Weights of a small GPT-style language model, trained from scratch on English Wikipedia.
Size: 8 layers, width 192, 2 heads of 96, MLP 384 GeGLU, vocabulary 2048, 3.35M parameters.
Training: a variant of SOAP for these matrices, 244M tokens, 3721 steps.
Each number is 128 + 24 x the weight over its row's rms, rounded and kept within 0 to 255. Layers, rows and columns count from 0. The size above them is the row's rms in percent of the matrix's.

# layer 2 MLP gate, 384x192, rms 0.163, rows 367-383, columns 0-63
size [100 105 100 101  94  92 105 103 100 103  96 100 101  99  94  91 108]
[[111 124 136  71 104  75 157 167  84 138 112 109 123 155 133 168 109 110 149  75 149 135 110 155  96 161 137 108 101 142  95 160 130 118 140 147 122 151 109 131 147 117 154 107 148 150 170 142  85 125 162 174 121 138 132  77 153 115 152 133 136 162 179  92]
 [ 91 139 128 109 119 109 129  93 105  88 130 141 156 102 179 125 127 125 115 125  92 117 170 123 123 101  74 168 112 125 188 126 168 114 167 141 133 109 114  87 107 147 120 134  98 121 177 124 147 159 137 106 111 168 158 145  77 129 133 175  87 107 146 117]
 [109 137 100 129 121  87 139 136 118 170 147 124 152 124  64 159  98 141 162 124 104 129  99 128 125 135 103 100 122 147 127 120  93 148 121  80 122 102 117 149 170 136 123  98 155 109 128 135 142 152 161 133 127 141 131 161 114  83 137  86  98  92 135  97]
 [125 139 148 143 128  83 172  89 131 123 135 150 149 114 100 139  92 149 127  78 142 157 104 156 177  78 173 137  96 156 101 107 124  87 143 135 127  90 120 148 161 117 122 134  69 147 144 116 148 127 124 114 149 109 154  74 145 153 138 137 149 155 106 154]
 [141 130 110 120  99 142 125 141 165 133 103  66  81 111 128 131 119 161  94 131 147 182 133 178 116 135 112  94 113 130 113 115 132 112 120 135 126 151 115 114 113  94 129 154 120 148 140 173 100 139 155 102 152  93 177 112 174 151  87 124 113 166 151 104]
 [121 145 136 178  95 162 159 139 131 123 144 159 148 115 129 162 125 180 123 119 171 134 106 130 110 152 137 103 113 136 117 113  76 130 139 143 131 148  98  89 135 174  97 136 113 118 131  87 110 157 150 154 120 116 148 145 103 137 150 171  84 123 120 145]
 [106 120 102 115 163 116 138 126 149 128 161 149 113 107 136 126 117 145 108 130  86 128 151 124 146 180 140 126 160 113 160 126 140 122 130 127 120 167 153 116 114 120 106 120 141  81 152  87 121 135  96 165 162 138 146  84 130 146 123 127 149 106 159 145]
 [111 124 131  95  88 133 144 109  94 109  89 136 114  67 120 134 162  91 134 130 137 119 118 133 149 125 119 134 109 152 104 119 108 162 140 129 161 163 151 147 140 126 148 136 128 106 103 122 122 116 186 152 115 111 136 120  91  94 136 151 145 103 129  98]
 [143 184 139  96 122 160 126 149 163 138 106 164 120 112 101 145 168 121 110 137 117 138 173 125 138 130 100 100 119 114 122 147 120 132 101 125  80 175 155 125 135 138 105 132 139 150 141 162 135 156 146 143  79 165 107  93  97 150 106 145 134 116 107 148]
 [132 129 147  95 102 161 143 102 127 107 119  96 142 109 141 120 123 132 158 102 154 133 162 152  84 135 117 104 104 112 129 170 134 151 136 158 100 125  98  76 140 156 109  99 130 162 123 147 116 130 120 110 137 122  89 124 101 165 136 121  99 124 157 119]
 [ 97  98 145 107 149  78 137 176 121 118  98 141  82 110 139  79 154 118 121 127 135 199 129 123 105 135 135 133 124 130 117 126 147 157 119 168 134 123 107 114 125 119 140  89 117 137 151 149 104 145 117 138 102 101 134 131 155 120 161  98  77 123 126 147]
 [164  97 154 119  91 166 120 134 166 168 108 141 115 160 143  85 150 158  80 121 142  66 143 160 111 128 110 160 142 116 145 147 138  99 101 104 142 192 177 146 158 104 144 118 142 150 145 160  98 146 119 158 111  99 156 117 102 165 126  51 145 138 119 119]
 [ 95 103  87 108 108 140 130 108 112 166 132 109 156 120 168  92 141 146 110  94 156  79  63 144 130 136  95 126 117 138  86 149 168  99 119 106 157 129 145 133  99 131 153 112  98 107 135 120  85 130  74 160  96 158 149 154  99 131 137 159  98 118 133 161]
 [125 145 115 106 104 109 130 100 106 150 152  72 169 145 188 116 130 142 148 138 147  86 138 160 136 147 126 102 113  92 107 100 125 156 101 107 124 199 107 127  96 154 113 106 128 122 154 138 139 108 116 162 173 113 123 117 136 100 113 107  98 163 147 112]
 [111  93 163 133 176 117 136 138 114 124  92 137 118 137 123 164 105 170 183 153 114  88 136 135 105 121 121 144 148  88 140 166 165  95 150 132 126 121  89 160 121 170 116 116 124 128  78 116 159 167 136 105 144 137 111 107 121 147 123 148 111 162 122 173]
 [150 152 118 169 123 135 115 117 141 110 120  87 147 168 102 129 159  80 133 142 141 187 168 139 118 158 158  96 146 161 137  83 166 164 111 141 140 105 122 132 145 152 103 107 134 118 116 135  78  96  84 108 163 133 174 134 159 149  90 129 105 160 143  98]
 [ 82 141 144 123 167 115 134 132 141 112 121 204 128  97 165 131 126  66 148 119 142  72  94 114 117 136 165 171 110 135 111 132 163 147 145 131 116 158 119 155 126 129 129 164 122 158 138 170 141 112  97 157 134 118  81 134 118 101 127  77  90 113 181 151]]